config.yaml
num_hidden_layers: 23
hidden_size: 160
num_attention_heads: 2
num_key_value_heads: 2
head_dim: 64
intermediate_size: 640
vocab_size: 1548
hidden_act: "tanh_gelu"
norm: "layernorm"
norm_place: "pre"
norm_eps: 1e-05
positions: "learned"
qk_norm: false
attn_scale: 0.125
bias: "all"
tie_word_embeddings: true
parallel_block: false
init: "normal"
init_std_qkv: 0.0413
init_std_o: 0.0513
init_std_up: 0.0591
init_std_down: 0.0591
optimizer: "soap_variant"
learning_rate: 0.0118
weight_decay: 0.0
lr_head: 0.0192
max_grad_norm: 1.0
warmup_steps: 200
schedule: "wsd"
decay_fraction: 1.0
decay_shape: "sqrt"
final_lr_fraction: 0.0
batch_tokens: 131072
max_seq_len: 256
doc_mask: true
train_tokens: 349900000
max_steps: 2670
dataset: "wikipedia_en"
Each number is 500 + 50 x the weight over the matrix's rms, rounded and kept within 0 to 999. Layers, rows and columns count from 0. Numbers have three digits each.

# up: layer 5 MLP up, 640x160, rms 0.0589, rows 49-130, columns 0-79
# down: layer 5 MLP down (transposed), 640x160, rms 0.059, rows 49-129, columns 0-79
up49:519525443515502524409518519560574495588529475499502544517504455495434467405535439511496467524487587479498472530491400436467526530417437430485515548520559475533533481551463537534490454449527470521526477614588458475450566556444457580553493550
down49:500500544523490443475428557522572579485495530548473478441543454403468470475558538504469439502486461602478557417520440553516470523518546568517534519519473495498481532534592516567521542485486531492575486469517563491524479533407518443518555494
up50:568387484499523519563490478509490503509540493589470517432497547502482583440491515507516478500535495475595559511533469519523515460449498505565539405600560526460485465482477534524547469457472551509520435599532469486446485501512494582451478452
down50:501524547490474531558432567520411547429594601456505486513534514614524486540477493462558488480472407594559559435475484438453517481459540518484530487348460525535486557508529554478482529476537487535498545412547507498533553468430473538494474495
up51:504525489524506521428435543435542507408444460453571519464494558485510580480474537471551544534519611550469525487532442519522458443545466482469582576598559514551529467493495487516580480481510500550535522481435453474448454460341503558475464510
down51:465485515475505508562439536492545508558506484506546514547569463377605507420502585476542558496524491462519585415441564476524420505484535550504456599503526498413463475614481436572558578533487503469477515513451530502503511471446416526498559467
up52:478445451507525509497487521528554539461461409468600524456511508488361531514522476545587488453522538486502548378482569425568566561561481502450526470495572499539529458505499427435517512445561453431467487515532416435451504483466496478452460538
down52:483599545548608525515488428517504485455541509410480497497510482574536446452440523491469574572628438516507533611514474500482548517526495515460522445559526464472481435471557487504571562549461519595534549453618501533488506523396474598546442485
up53:558517463432409590495425490375514543494500467449447478541519486506526513486440571476515404485560523423428523465548547467429473504525549539534442480569509439636477554465546511550424490531419536539402529519495497608393411465490512522578509508
down53:493446566493534560465444502520464483510532406517587496533517471511449553448518377501538582468474450504525449531530517505475521561441513415431595439476530678554518453493489463491551495499571441506486543464493423525561539476607561462404479505
up54:547534505498519458545571509475502598516609434593475435469492389533608522523522452512519533612396498398528482454491480462409466467411455518472460465603485530481448533573473501497457474462456561534501557518460504503432501565554478437550532582
down54:485503545474489534543584500547566425473470560551485462461449609484516538528535461464479492510484447508481512485475419423451527527564500511472482532474571416522488530508568474402525522545473517545517389495544484561598455527535481528409585524
up55:533436462436503512469468516504452484550519512582547504471427548512532401473506543489432461477591433407515574489462458568534476456542542450483513482491534442486454505505530469448507536478464460443459528481490532588473472454495533479463472476
down55:475498528553437507465532512430453431468489553482461577490467495428436564512455450553542541465498555523532440497499488488585442511466496574569524508483464469512533516467524512470545513502517483461492550445503462522530530531516495488600561508
up56:498438588462597529529489457539450452454472484434540498500494413489502501448538559445517449465520513538440438505502464550506503564468498570486532444545555393530522448486520493420485476543471510472465479527469465451531506528502466503552491503
down56:427499444492529497454491470475575590571518564478453485477452578481458536433535453502551506498489504462510468508564525489463436448476554444455458481472451544489469478498483554507498496453433525544420504520544486417502473484514491441502481437
up57:452403545571542533537542521531494561557494496448513552496458506432510501539495614441468567499518450476480500430534408580463530440512487427519474491554491491484533561481511515570469489553543470510389413447596578505529540480462543416558483528
down57:475507551573537493432481555419455434469434585583489512513637401515520474470467462529605466480495586535451507474515516496481479482544528444535492436500496607559508407342505495494413463517451424459475409508486493543511496418553535530382636491
up58:445552519577519580493470536506456533523466441390533593459456567517466554469516537501417467451495466546486537488444565532535600544530510480506481483603400500483452489481440536505480609520455496579645475485444470457582517487451448488554489478
down58:443438432502377541524498481564517428527479485494522432470486511466484534522497467430470514490465489568446396512498492546562501455455573471542445478544548557518585488457506564428502565466549542458485525578489434531434465450600518500497564502
up59:459482529588487523439529400488457546475505487501401475562511498565515424530442533504513508480554591459458609425516520478423471532506557556560559517513464503561567425515562487455444473494559514460466526490519459470524563453469431472547459535
down59:548491527438519508610571596483397493430462509497465496568514467459434461540433354553450540455485501459458456506480496508495464555435550392461592468502518605503445534525521556510519536525474436551537504502477488475558418499557477499561483508
up60:523526463462583592572503545452503457403551482537532493536474471527497488545450470473381398451537532487460500510479411550604436502482405555368556468546565511540511532481621440509466479541426449484549525433585490502497529421545510531482484553
down60:463512402581520534466502431566588493549484587517539589470505485639510456514402494374536468480576470533557571502446479470551519515519541448553511447441547387412460412451467598454522553501548485506502487462506532462423424532602511462538549495
up61:490506512519505524470513454543469450515481476438425495547557609491509551503462542447451483428503479553551538565432418577527455488487444511472517627549538316483455455458514566584535484478539466484473496441571618519561457426561498445593393522
down61:483508355579470468416561506531507495566439435557539553447401446435458571488477485457574539452487460535507514557473542392482574509505480530494463513419464574489433521520474541456582471377453486538500419488500456468441508563476535536442420613
up62:449528485530408565504522427508530479507447421442395560472456525520530472426479462465503539575455470526500517511523462492553513471555526537449541378443434515538563450495510406493577467461571474502504531580555439434470492430474549515511460579
down62:550562552466498562532559486494495452524481526484508517474561477552511520526555616505484493448555477511487433566433474449474440516551561547582430470477509524487423615481602504537489566489453459494573531472503513469497449489537501547502566487
up63:408485483574512541519574526546513534496548485553565487483393492504475574427453577418462545500494490424485462528531489562511475506449451507525560440492438469498495464525459475599512513549526507495482470426412523445498534564530502461522500423
down63:533560559504553582479480485410469526470467495585432521390550542528517414485522575528464414536563523554492551551457526503480461561458475445572483504447520494464403494365520501554588591535536439521508445473502545509515476568491474528483438438
up64:548509547482541550430492504580456545507489457576594540420484571443453480434577496451501447500499518514477547505553454564593440452505559540578529536449434524501476493521475462415470436491574533476569524604622485387545483439483598486525429533
down64:409405554594496497435478533458527396486585446478409460630557584460627440560438525509508540464443470557494489456459465524554550547504482481493468522450457440460582494445520461499388456482471488458419391440515527494425540538557551468446489603
up65:442565481489573583527549569507464499540489438437450475534481408400452527487475477475523430517553412423483560447534460466573545491513453580474493480481447542514528414473620527533385520529542492500445534545510464498489468542467546481653506505
down65:496435600433446469496549494460627512465615459504548495487489494444540490455556504525467514462423504508553570460499500462481482466433474471512473436553581492523506503510430505439561436476495480554505505485535470555528537499481497503450544479
up66:553485485543567509428476519509501528477557426525416496496476523482544406605594469404412397411433525618516480513481552521559446537517504553437470406502494451509532445434484491529545499453526493491514529470408480520456493472479535524455404486
down66:522574451504458430494499507438494540453435538575535541586472460453450546451467411532512531572506527460527478436524450481555492610430481438551440527523541538527498547425504551494460545509516570503472427464584480479606419558540476453497525531
up67:540422442498582494499490541463489451553536445461514524477480406510518507533441523477550463547507544597477494515535559498461434526501406521544548517518460477451458559480440497436548598541441539487359530581591494522491443543429455555537602536
down67:474467509498571511469414447424518478503483513453418560526499430534390567374616481522583553476343511449543493520495468437539433552581514387529491454513536495517456405547506487455489629457520529485490433503478541580521503560471393513522464522
up68:509449495481485505495495441567575469530497446465514519440478524474460438527479497555484488570494477529474464430529471583423515483407395510453477513478555558532537582454489400459521463562518527473408410528542457538456468429428462470554505465
down68:444541495494519532444447578430514493519543578536455539478567519512520439505536563434529441546463480474498564507481467450538530509470451522541466516559418616493519461541460489388491529414508538507548544479456508482486570428453536587488503519
up69:489480552503431450455437428489480511396572538516528536444467430441485549524485476540538481525571471492542516424577546520512478570459428452476469507506557464503528465482491513484512477511438513466529517559555522491523532522445538559408500549
down69:497542514526451485500466457588444546404475448477591502534497513634491500546476575566612579481473523446455498528482488597440520595602436474379574532619454480547447460527529416456505552505529317474525457540431441471524549522452553561511475485
up70:433578458479508490471402514504502419516473413512476583524456571500457543528451452552518525472517489536545493463449562502660456529478514520437486510550440482516503514545562563486475463414465612478586522466536441401461507573437432479538548504
down70:552440534509437609477542439514477515521532525491448476571474521435543495465416622496496502575497496495472495512495451404497455485552551499478416466550479544490552573520523603439457620518499491540490514485504532542518501536513463603586453496
up71:502503476583516532466543423593561539430490428380483458517565576487460532485512570509473494508461602415486453493407554476541453503492479493407517633579536467500552529519569524531431560415529427506519409595540572471525453547619512485523615475
down71:595493524437551581546483458502497460523483555393524425484466542532528562467414457459463532550512531591532412459586455437446529466487562532490491561429555476521635499518411517484493506465536498432571412485601546510538503512570536562425408480
up72:461476539471458520509386523427506511657493508497584471463492435460459497548507586467424408496535554538507420493407522463563485503553488567400405479546513536548514465503497541566533457481640555467450499487477466558550463575526556444571551546
down72:521541515462561489463458439483548488516439606502532420451536528464555502460442656494430445482495489480399487559497488512462558634410441520519483539561413469504470463408498432522517433550470413514461502529591457552612438486502512549432485479
up73:517540427482570576537494476467498481463428478520559526488499453440519468491453461532491523511511558572515515534543491531494450482535487455557508536505471485551504426538478394486649594538434444488523398532506550393540421533487506404544512481
down73:487489413531485478579537530459489504575564486557486498498536481463581523543502493575513493502549447541430499519448522501516496438459525525445451521435481597518514530482552563512549465490539550496431478538510418504558508424469507538542463521
up74:548443492460490509440558547478600572433552431441466472490510568554414502480479440518434582523473464498481551500482542548498497435518397515515520468460553415556474514504461527489484578493581511406518510500589480598514486434496417485494495524
down74:387465446473410488489494403481518472472547515432590464564512475391493568472553450501494564541495496428624383460567431478430508493494404603460442524569434485455505480532464418612492381488476463553452459544546532463549421577440449585490493518
up75:525480450499445476506440488462555507551609566596560562570524545574535518416489549424501489438450478453501473458468438517465445555529435458507478476549497497529460555429472526533515543518560584548555501528552424475477489386521464492450491473
down75:502496478492472454444597467609433530489509543539532450497514486470542568568497507503424472550505476479449490464483604409525524498558496591489527481466519538467472562403527523452491434516505469542517520514551510502495474583493562479496479495
up76:565443484611500567364470482426421602522525585580508474451494574541507518518518519474410590564442550488471467563500529473410623550529532489561488503475485485456491574540473453464496531369403525516514400520433485480591444520514472458466491581
down76:489529569542606457570510591512522549415521471454476449479495385475466499459585525474629497542434568490585467532459471421579445441468522580501522520549439469546533421510508500550512530557560482443520496502476518487447671599450506506514523490
up77:445458467574487479408502473551454523486501451474480504472499491469512543530517505458474492487534520446410506437498488493519423539541474519441569544528490475555490458529456493482473546508547517522520521499571423637452528466630553526561548645
down77:508526528393526537462531532476540433569567472461425474510484532598463590512617485507534446501526520502518485578531476476541549518532413455441545493569410515478533540578518513503483525570571580508462462521545505474485429526503502467542459596
up78:524516516508442495413504543337493475532469470471503483572367569446449540462448365546419461530484487493452554469515497593492496518546456470513589531445535510526554584476483588497498503532543506428442474570523546457508422503554467425520553597
down78:537515541627541466460450575488503491498480509518393450503538480501440393520511445537544466492538465448541528488553568478549448473528490544551515497530558569501456451531551546497554531507435588486582498442444483457581502542387431480490573557
up79:453581425477518492421484494479524564478562497427496449494412462621480423587503511483453535544461491537509376584430478454417483413391423450543486568419565513575501422520475471481505404461526482385456596482600497534528443456479512437542468562
down79:522410549563555464475481490576422526464451528451553547504429517492532561459497622577543502498476513435591498479484457493493471480520557531472500487521393484491485491455515553587461508520538452512477403528446524578449499564437669594608457551
up80:476488547503544450519491527390452498573486541528500497513425475545522519294529553443513512477505495474457474510480559478439473485488481488406438508496533530503510462580546502477534426452604519475513483517544490505487580623521473509493478482
down80:610520486442445460378533515566569514468430578455541473359526447445470426501491488414532442411530508491472529542458405571533465455425481468543410517476509507505492488595478567490394447553491519471425455517453533426462498501478593544496525494
up81:525520485399534471465467451505448585533529547455527452518456526538461451524489491599517542523444505552552547421542453518476463488480493493515443503450515541422552485499518505320567501490507534593543473575487540494506546386497498510460461493
down81:451591516547487557427614540471506466535534451504505461527536507515577477460538556474479586548570470527577533495443519489557449468419391465543485453501535463507467550408466525478431584483466532531535474555502535472510367509538476483513607479
up82:470562602522440488567552469421443537590547470526484480499466457510409473481556501429500425495527507538534510513433433462492505486519451505479552592537416476547458529525464410435514482459475486541599492411484520566512497477494547510591517537
down82:542498496472439400522481479536532454589505492465577502540554496473478462506592511548505617449462454476513533488507541501489546492427565581467463514437465453380489468555471620552460524502569608442473488522529444472370570461422497451426449473
up83:481484548491557528484476502479527449434397503527510488502513539544508447389521524533519468469523465527454530557530493533521484451497507497575437525476537432528446421566460517502495574550495489460517517469575466476413511394513463506482533536
down83:561459498412459475591489512447405631495528461472507583497544529444446451502447595307546485476466544511558444507466546528524497441441497434496566383509423559516468586411397506472449466452540487475448524542481487472443510572494552505483466570
up84:429500368582487559563449452526496578481475511552518584576529447542463481596448460477477477508468500480506568532518354493440487524543536506387455470590513457501570379579498462440443508437529520562543507459418530559456476461551411505598468415
down84:435518511487541492480478552454532444504531443482518427421520521551552446595529545542503442526423506526470478412580528444625489357574568476609449501542580537389473556560530445492533595542488606566644404480517499419519492525526539526516539519
up85:543503426526470513517501536486461467545484477502427566486552519527503565480495456493564551434492543494475550481450558465547503519544452577545549562485547429506501470492585566475484485416406501479594509529550433445393461420500523554498501490
down85:499559526535572509453511517518565517523514487526489435518517418410449488500505432464532424615496579492563504574519510531476458447457448490475516452606489516412491488515477479519494486474594482588512506515337520480456405501480504469426533471
up86:539539460445465538524551471697374505605419507561494487532524557541524477471509389513506471491591505409478482420522463534501488543584484412553437496518420470460510473513499429470489511435491549469534492542453464399516501530499486447470514439
down86:551472482493531421475578466409544487512527465528509491443397533514423567558468441516490564464516525528467495551505511564471559508434458546490485480434553506475512490430387434530532411528510525553463540506554526491600441400476469485550496562
up87:508438555576468566515446510485472559500622526524456525476571491544450546531467472490495386629484531543470475556513531488426445467569445489493476493435489507517571461505522521545492558561498501450504532556480505471564479468502549507434449477
down87:566530503535444495550494530459407484452545598512500462538505453482494510445529517448467539424440398467470510541557459589557435501546395434470595527544565471543450466453524488537503394434515479456463567516419516598550490610452557449534508538
up88:526492571403462464531519419532520515426496457428438477490449467506512433502533539492496444555438587431468517441437536530558457539420534479525537560497489445560516492409506513491481478498528497356457424447440426484461461466580570435498524489
down88:507489522530490467458505352469450460357470452523448500426504514550441520531544448535491583480473490556546594486544525589430537438399538460524491415536471481460518599465489550520527434511529546484571565557524526516598471518549480502443452535
up89:514475568496599434469595510564503505486489537496547523424496474490486486470506505433553528457500512559533348563481488428496507426476507428490505502540586472437540539510464503489496580384481505513510470480471462485484555457462554542390436513
down89:461463431515566574516460575441568422513602487510531556496487601451543512549441539514434443599578487456492579482545428543495519540449574512490403537452488480499487448562466411519516462533518505566574562524615532578540511548479548503501500445
up90:570459441470523556433494456476435545501567472473491441560450519525540449518506568501475552540532485518541555540449455484442496514538510584527412542474529406511514573505557413551584599498556401590563487568514503534494527551502551487498478529
down90:443558469464521470535547516551542583557429505465542581497484509529530566460466456501486549459505614512460475468507495563576603445471580580512597483396480577498489421492484516485522505509445510506414486449510413644547509427539564567456453465
up91:474489486588559516459531488523497514430597492505369503458442483537544404558518498436477468478552469423493553503455445523485526483471398472535574418533632517510484550514531507477597501524512568455528573501508482469505476585519441554550548568
down91:511586528474416545499501549458449462558564537403553505482486559419493547490523423485530498561445569451505498420494598447539575546544490548480453528412513485531479511570522492544509447440517427591495497490532499482558546560496410456459420475
up92:543485508500574414390427504467506481454508474406520522511512496504457513606519463532532483523420506470507477512508498396454506481475472548464468611504447491512444542565543440475470557467513473488462492498530477431464484469464527503573509567
down92:586436569496510516516423482483431554491594517566495502550461453534458491425464499543498385487579463414552546503467508517587486522497426520474532665557497423465388507508474468450432518519486572495482576574441533484536527490476551519437518479
up93:518449512497474560544523503516505554557508522414462446417430490459491530523568485512422485478542523462503571418430518434541578420554475486510470542473544576494507555496492485450483502572512589541492427522486602504473489515464524444477492502
down93:495511451473467543537491584468426431522535567556523529539572503588543512545505473530494624433501403439476478480499443565546520493455438410582522509479582472522549430437503409430505439477482563571561516496568439594509579381500539515429472503
up94:446456551409495532507392524535400490485429499492562480545558473528458551507534482584596517506573479540549496491509487506505560456509446492558471488475536509526555544508466462554557533543419483490475464512426492504507519565522542518523449536
down94:545525541549483539516603537581499508502419483527493487457489467474467489499459527456471522483472517501422489463551489493594492505468568554551547536489500471515509491407557532381462481502549516573538496553530432526497518499476487547452478439
up95:519435532622536550465499517439458463514528588465579501441598510502553560486533501498483472537460541475466508466538513541580543468464449584435557448551513459451504472469485504542577531477539564470506392500575479484527423536509484486511476548
down95:498531450548552491512484569451460409588449516542456483435553541559514501537544466505489496515559547524522545454519555528467500514407550456455524443474512576467546431497411462515554448522531468443472641495509451479504547484551535607481572581
up96:482460527612526494514482485407491525540466490437483458460457553553559481562530452482481507551490518510517482558425346535518466514545447471511539563533533449473488474456608467578417504535625503519452461494570527499550502604454496540540491498
down96:531515503385510501557419495537530592476431505612559494511526407499426551469500416513569570513435459490504446573527611536514596559397482460500489500520500482474520427661432550487474539563437445454582564501405403510455534445414481463508509556
up97:510529507465553476424493456501532438468512570400481550527505438493505515480541538499465473490557466492516432545478439505435565443482436483574483497525533443499516460510564496496540587484581560475482455550476513468501542477505591507472505471
down97:361489525492503490566450580498447500534459478479519481575493539476500497523376488475504513535342521501473515444491609505518469540468565486461553457526464585488484481427509454541472553498499438519550478481570519506557393489550443456485550478
up98:536511406542473499507505493455423565549587454417532485588436398550564438474526543572458541420421544539488533514539505509533505512549407527552402426492482469482550452523514459530508612616518517536393510512445512522421489493483491442580601502
down98:458498454519587486520562509575540483393553452447513526544581539607580553525378449505529529409493465487549590502617465473554387411513505622481553471431651540475420497581480521550476542451432559523526531478507533490507469414521517509377523540
up99:351441627458400547411518476559481489567501522554484510441580509557462458519479385513478462534496454469499558432463579514498523447567574493554475560475534590467533556543531413480628499466574461503403512406550493401499417592399509387489454468
down99:496506573474602492540561521551448491405487587585556508518535408506506449466395496514542387481599488432460512375524482472516493439457490538488558557581494399550488445594514558559392490545487546526452527497521419584371549449437496501525635475
up100:491536458511417493499449530473538455591520514477473417523576465524477533445539550472426567501422542532460510503514450519598469467497483519546420474505485439581528608367516531362579506516490563599570504506492523553506509461512479555561494466
down100:533414516483445465472627476453562486456458493522513532537475466486485463555474387526495480487632573492481512528453539511378554521410455466549458545482498494547518490511438443417442524427459533502484543555548537502537451564430567437505603495
up101:508445478460617526502510519546518565481554543550435588443440573475445529465481559484493549604552549476510458557507501492462576577521573501521476558516498463519510560598497529490545526528577481529520480527537416479405535475486461428533507475
down101:480472473522404495438511572437417499621496493539518557497475500546555480482451545470508591509449520522491583474493490521425498519512490490453449511516451504526541543401557558474449497520556503543470519534547490549573506536441533501519447533
up102:496643524451434493429514415489519475544514484491558536393471546496341482511547468441456473525547491528443490467461457469505544490513399554389548528579559500511567383530604572469420487544542457538525546591509418492510393533426479409489496433
down102:503512501501485512522525460472545613548495454490533502510486562510479550465548620523445480513509456429540559591421532587500510535484509454565531528363481530514494576422379492535444394462495488530504451474469467549541644480584610535483425564
up103:492539494557511438467506494561458417486519558430495505497387487545564463592529474433532570561510453445536507460502516415464499556439584433502483498430506439510547491491578416488468514539523512470532496502554551488645546471514478504466613486
down103:526536477565589438541478484511557581521539461448527475515610541507421450486560487541466409484439422432425488528547406517462470507530445497535555485529432525506532595459518506472517549470560536415506472448473455501481453545468515493415489517
up104:513485430475559530494510491506422454469516458450607383577438425458487473488568497507552503437491542569536551485531495472451466526479424585445488526520496519571523480449504489522521486540505507543496548466564537508434515535567487559393467560
down104:489378414553522500449468526490566354384459472463454498410459452583519536515425487460443445594570518432499510576384505518497508427375526582503505493528549484489470488503498464419562492520406456512624485516620460461425427499481498476458486484
up105:496515522552451540444487374464507460515529545568599515525463428432496441524647486495420512498514597466508562536481456550524535544548514544460408529596542414512597486544486470578425502515629559556441534524485610474517600505536447494526506465
down105:461602449542588522381422534466589442385570493455508511543410499483459528455428494432478473436551635472406457505563515553424451378435451516511478455551482592442554512506519490500482513481533452590537527474530543375574529502515536544458506546
up106:448604461517488387463568466429459514576465549449595417609454490541546554514463508518464507566500513498454526468530462494492435491466558569489423571458538523578500481514523415550552440442547486477420467572522545615419462466509518537501369508
down106:518468510505538577506504468501528496411552505514608537605446466441473623453556497508502564477509519505494505435550546463455568509512532585503545472587549545565561471456461599449510547422584495588518489441537484477477581530582508479451473404
up107:494493544510454448510499462515502509537474500420498497532502511538501404425486528458509488505483481484507500498480438506658494431515485481513486474432496363558509494463606525535459489563592496412415531441404512429444507494508579471598481517
down107:558554524480497542499453505484504505461549540548490553514507508539445496540452504490390482539539426550579550480485562483452528454533447558556471527581552484442542540461482523556526485499469447478569426493474506617581471509592457507494467511
up108:499390489458450499574526466560451510510551489561523524548557440514551497503541575509476522439501470538528495458529521466557501537617457479365472608459473530481496568491493460541544549448434477407464570461477504478534503439513464537497500501
down108:471545569447459489476543518502468445532603518460423434548394483526423544536524491543489516458499452465450442513428453434521450491510506479487490411553560523509424462492429508546510533554485494509549476534454540476505584503525510394476416480
up109:507489525545433514544494466476427534460468478502624497607478467488423489522512468486473506496566507411481552434434550500386483485480574533447552460470492441540620588528401517454406453358539492601572471423500415549453471562499483587525495489
down109:451522520465535443527450466486551416492488486568421474469564502475528535534437433505522517558431445626440496547384517537574594567486552440530504546495475569595439564546551571585493499585457511440487431466459560454543562482542413450553476652
up110:491440578579549459530566507580529429432474620482546548566494473537491509471415504471504493538490401607595490433487485561466433493568487434618499465516482472476544533377407474489514524397554538571516409526539479515504604440471502553513568493
down110:520438518502571489505490449511434444567506498561472443506423507535504642532503537605515507544531541479464455516540416458480484493569646519423442488511528499499520497520540557460477440479473526418428461497481387478575467518503537509531490434
up111:494465467579463452497497517504461550571527571544404435449477430464482505615459485441541429512469530492552499474501446517483419518545453464516453508521467524558550447512549555429446474560491502527489514587429457484548490450545470497435479410
down111:552543486537440521483472529535558566494512521463569571507575517495509519434532498549455528469563487497550392503552514430494420437603566550510481440508602488476482563515508503456531477557542532494500597419475469528476451619423592539504509506
up112:466532520511458558439498437480509560495447539490521505525609410504456427485471528477471512444510463571463563476470474427416575544578466563478522560581395477595487516416510553443503414460498441469501440514557527532505376514511651463546478475
down112:436571555470428525476526535487447494588368519482517548532547538580588465470536478541514514510519530540464564485512404477468449523453451490472525522451505510445524360546456375507564627422551538482566496460466606499567585460473551522462598490
up113:492475430614577459369532588432523497545550642616460468531471425485471495480561497588479469476567451518499529527494489446346489444462604472431533477500419518609539577582491561475546549446504414491518552520570517520463525558479519479509503409
down113:600456565542508514493484592442571576570530545409495382511612438544442492557552418446473424549629444508546521483547531446508359507481502443496514475534484527479470618460474434487551401503445473485541571419498515495470382463468457486483504435
up114:531473560495498580527506460489534502516588458510480492418510491477490474411487467516496463586500425490452468469509512474460494491531470523481519497515509452589491476543598505513532475453484604476381571577559567506516554520453547433415465548
down114:537502472430495472451499420536537449523501554549525542641513456543491568504392397530606522440499457567550537484410523513501570482529440500464493485553503557459527477465470481544460544582495515454559488505492465528517498477526475593566592525
up115:454518472516546507488529503514570548555512431533536530454466447406539550485531496529535469518497543528451559563549514483511464601478382494445499564537538487500474446431487569592486498517462487530414466497516534560474523499542446474539510505
down115:466502427472517556490442460561346528438470562449477495466391477482476450547424553410487518454499411470490537456494540473399411467518594499556507491523479573560484517471470524529445504448564472495564480506530553497462482447510526513529452503
up116:554478489391520523513495572518478432559577464432405508576509453628463516469519594488565555594562459445446577470480456527475425455544460420422460390481543444542448456479539558537412519462389558444399516465419631423527449586595451538554527505
down116:530443493488537462441583526507561516423429521434636512553493525581599609568445441542521550382542539640451526514477490510447534544483520524476541436440402503438492546521484491511510447487518431441490572537546477538460502425493474500566445533
up117:516431511566535515449489531494505512482578466562532546587510461551490526581483496509539511474473533528544454468488537517489492488513529476503485482557514552532445490461517486529584469470491488554464419533452471531626475439495499610605460446
down117:487486502480430525496448477483535567504460545476552402474474451521476518441498497486507437524459486458482469460503481584528435510435410566510543388452517431501576487528552545570458475513554496464454550501547493420439525482535546451421472549
up118:545498472551545474377566365542576513469436570529498415530415497563447500464441514489427443532559519499567556467431478546477473569544564515486459535486544557493582493500573461480432502477553532473503522356489591452495436541507510452468543514
down118:469502569498481414497492418556514499448551458549522405464500508503504419475542487617526522541427371494503551614528492536518472547509434507461502543571443461531417352630448503594480497525478585526433443613478535410570382523482390426457614441
up119:502476488493567524484523503478482461520523495451502477443490540445536489532456652572538510491548519433452532461482398509498473520485560556511519470456511496589552429459500533599558465499537457468477565507587495473501562554517500503514504521
down119:537523522521526502509458418533466545457409423460507493550524498577487601478514435504518450561502467548560513464497541501432529534516527555516575488460352603453516571493570447495485514488464470534491546524454544489528485505509399561474449557
up120:496417534470497465478519386352520513461453511506507534412491500423569490498519521415386603547507582469516420527403559593553540534502601576510540570584476435521535493481384469501434411549559542495499523485513468417477545441447500584522515517
down120:515466526536490456528466499507559497544563554493535529478475547480479396457537520566476491409544452523600580409370409423383592545453547557589583409449528568543459438504443464403516360412481436517481544460481380447542518422610438529483426447
up121:521433602490422505420590438529493470446528480551620543443475391471528440540542531482412467526512455550406458455456547468436424492569473458589532487563491559543509503488465503555474461472538529460565567497556563546552534596548477549501487457
down121:467610461577467561480534497577520490507495378459476562483525475480396554487467430527665529477519524439514565560473458482467486550486402456494482522619514529466587535442467531532550590553546476599556435524459539496483567499506436480521576476
up122:562471503541445469420465571540494495448463587490478480565469460619504449623528460514443525539511521477523585495496498486480474522536486510512444586506523460610460501513499541537541549414425493552401528562550619500462537462474505478489471450
down122:491447539432428418435515470486550430476493534519517580547445536377515534413504500494492543563498551506548528517431486487606477582436440501472481514472462444491555449488468541439551488538559540601512503478471533553508561418497484510502549508
up123:500562512503395471516491564360496574501523558480478569510505532506523554387522492468489510507446593594488531468524459528414491577514542575490507472536530509429462442507518428439518595423505466428500484566524471565605420442491574462421572547
down123:520442528472567497509558473568445504521512519390523407489520582586572403550519381457462527410534461509455487447472538424452514424472522519487530481483533485509515540478505549568481535393440516465460539465555524479417569494546587506526524492
up124:449449543457524617542479599566450497494524426404495555460512520519560537539495592474512452563437588507491473416502499477464553414515499520457515551472583466586486468467502486490422515577539564521545459542574430494515470452452535424483414496
down124:500523515408473472555492505538472489479629471521475451551445485463494540485425413495465522434452483479501516609526480441447458526397530473488483356507500525480589513474527480458577435555462429547588459417455571532538582599532496549523486563
up125:572461594430486467518487484575536525519548450529440455474453469552411476484518542544441542499370555640473521545474484543488419423591375508420500492581555541499475459474502418550495456441470513507568485518485541576472385441545479453489451452
down125:431487412538543402545410557406469482492494425507560504532500427461489517459532470578467542471403465533500443426453427619544453519448477522522494497478459566473474420538513486435433553562469537452490538449464391543426602568486571497532531529
up126:465487539509493604495485475486463549454459466455534478475463545543476470477464421597530433508542471389507533456443628505529453472458560569490573550427560507556464527573497449486579504444472518541508400483592572502530460459542510453520539446
down126:544417543475486488537508431428529461435455506483480538459395473473557467600541561514445552579469524520537451562461495497503558441564446437469450502460437363533569461523484532440551479548469485456415538445506559475472578516502512525492469509
up127:559464527479568486486533574534397583557491567487497516478417532566416565525523499601408626481482471381416468488542487528515543529578558456454522509543403549550544541437478546550517514463551525517541513548436488481468460477565431441516426529
down127:487439418568477520522447454352502483562557457571551486473483516529482397523513559538541517543512493491582434540517511570534469508591519463458577486552539491507489451403509526574494527541505551516428513488601594512503492509562479504575577385
up128:587483546510623521486524459465476467466512449529472467389549660534515522520522453465482436523506446514630552526479522533447471399421538490526556495457483500472586515445450473457568418517538450481473332524567466481547577449467578518489443551
down128:534608487491518562459500610541439450492479608537584533502366390593445477546493488529535558501456484525507465505495545560474531509489492564557428624410495391450393497468519495572472568523542459453545537468475479540521516379479368515501494447
up129:354548537545532410464500481501491490505519496458535495439394492578533567504512446425393476447450430569492465507428539548443530499526525499469495522500534517456475469542535432516496544573460538515477562494539444463486534565426454456505564644
down129:446443469537424494546574414566567571475470525497516571522602529453557449477478494486514497615420587533447425465495454515520496463474489501446464474465490504498541490490510437463523535442498456616413490467514447498589491378420437543528478528
up130:579622549511558548529496527492566465502414506518557515453554466492472534441487497503443419530478518396406495525481602569477421516511496548500456509616615475429468502457475464473506481457521393449508446551477473430427455543449430568502460416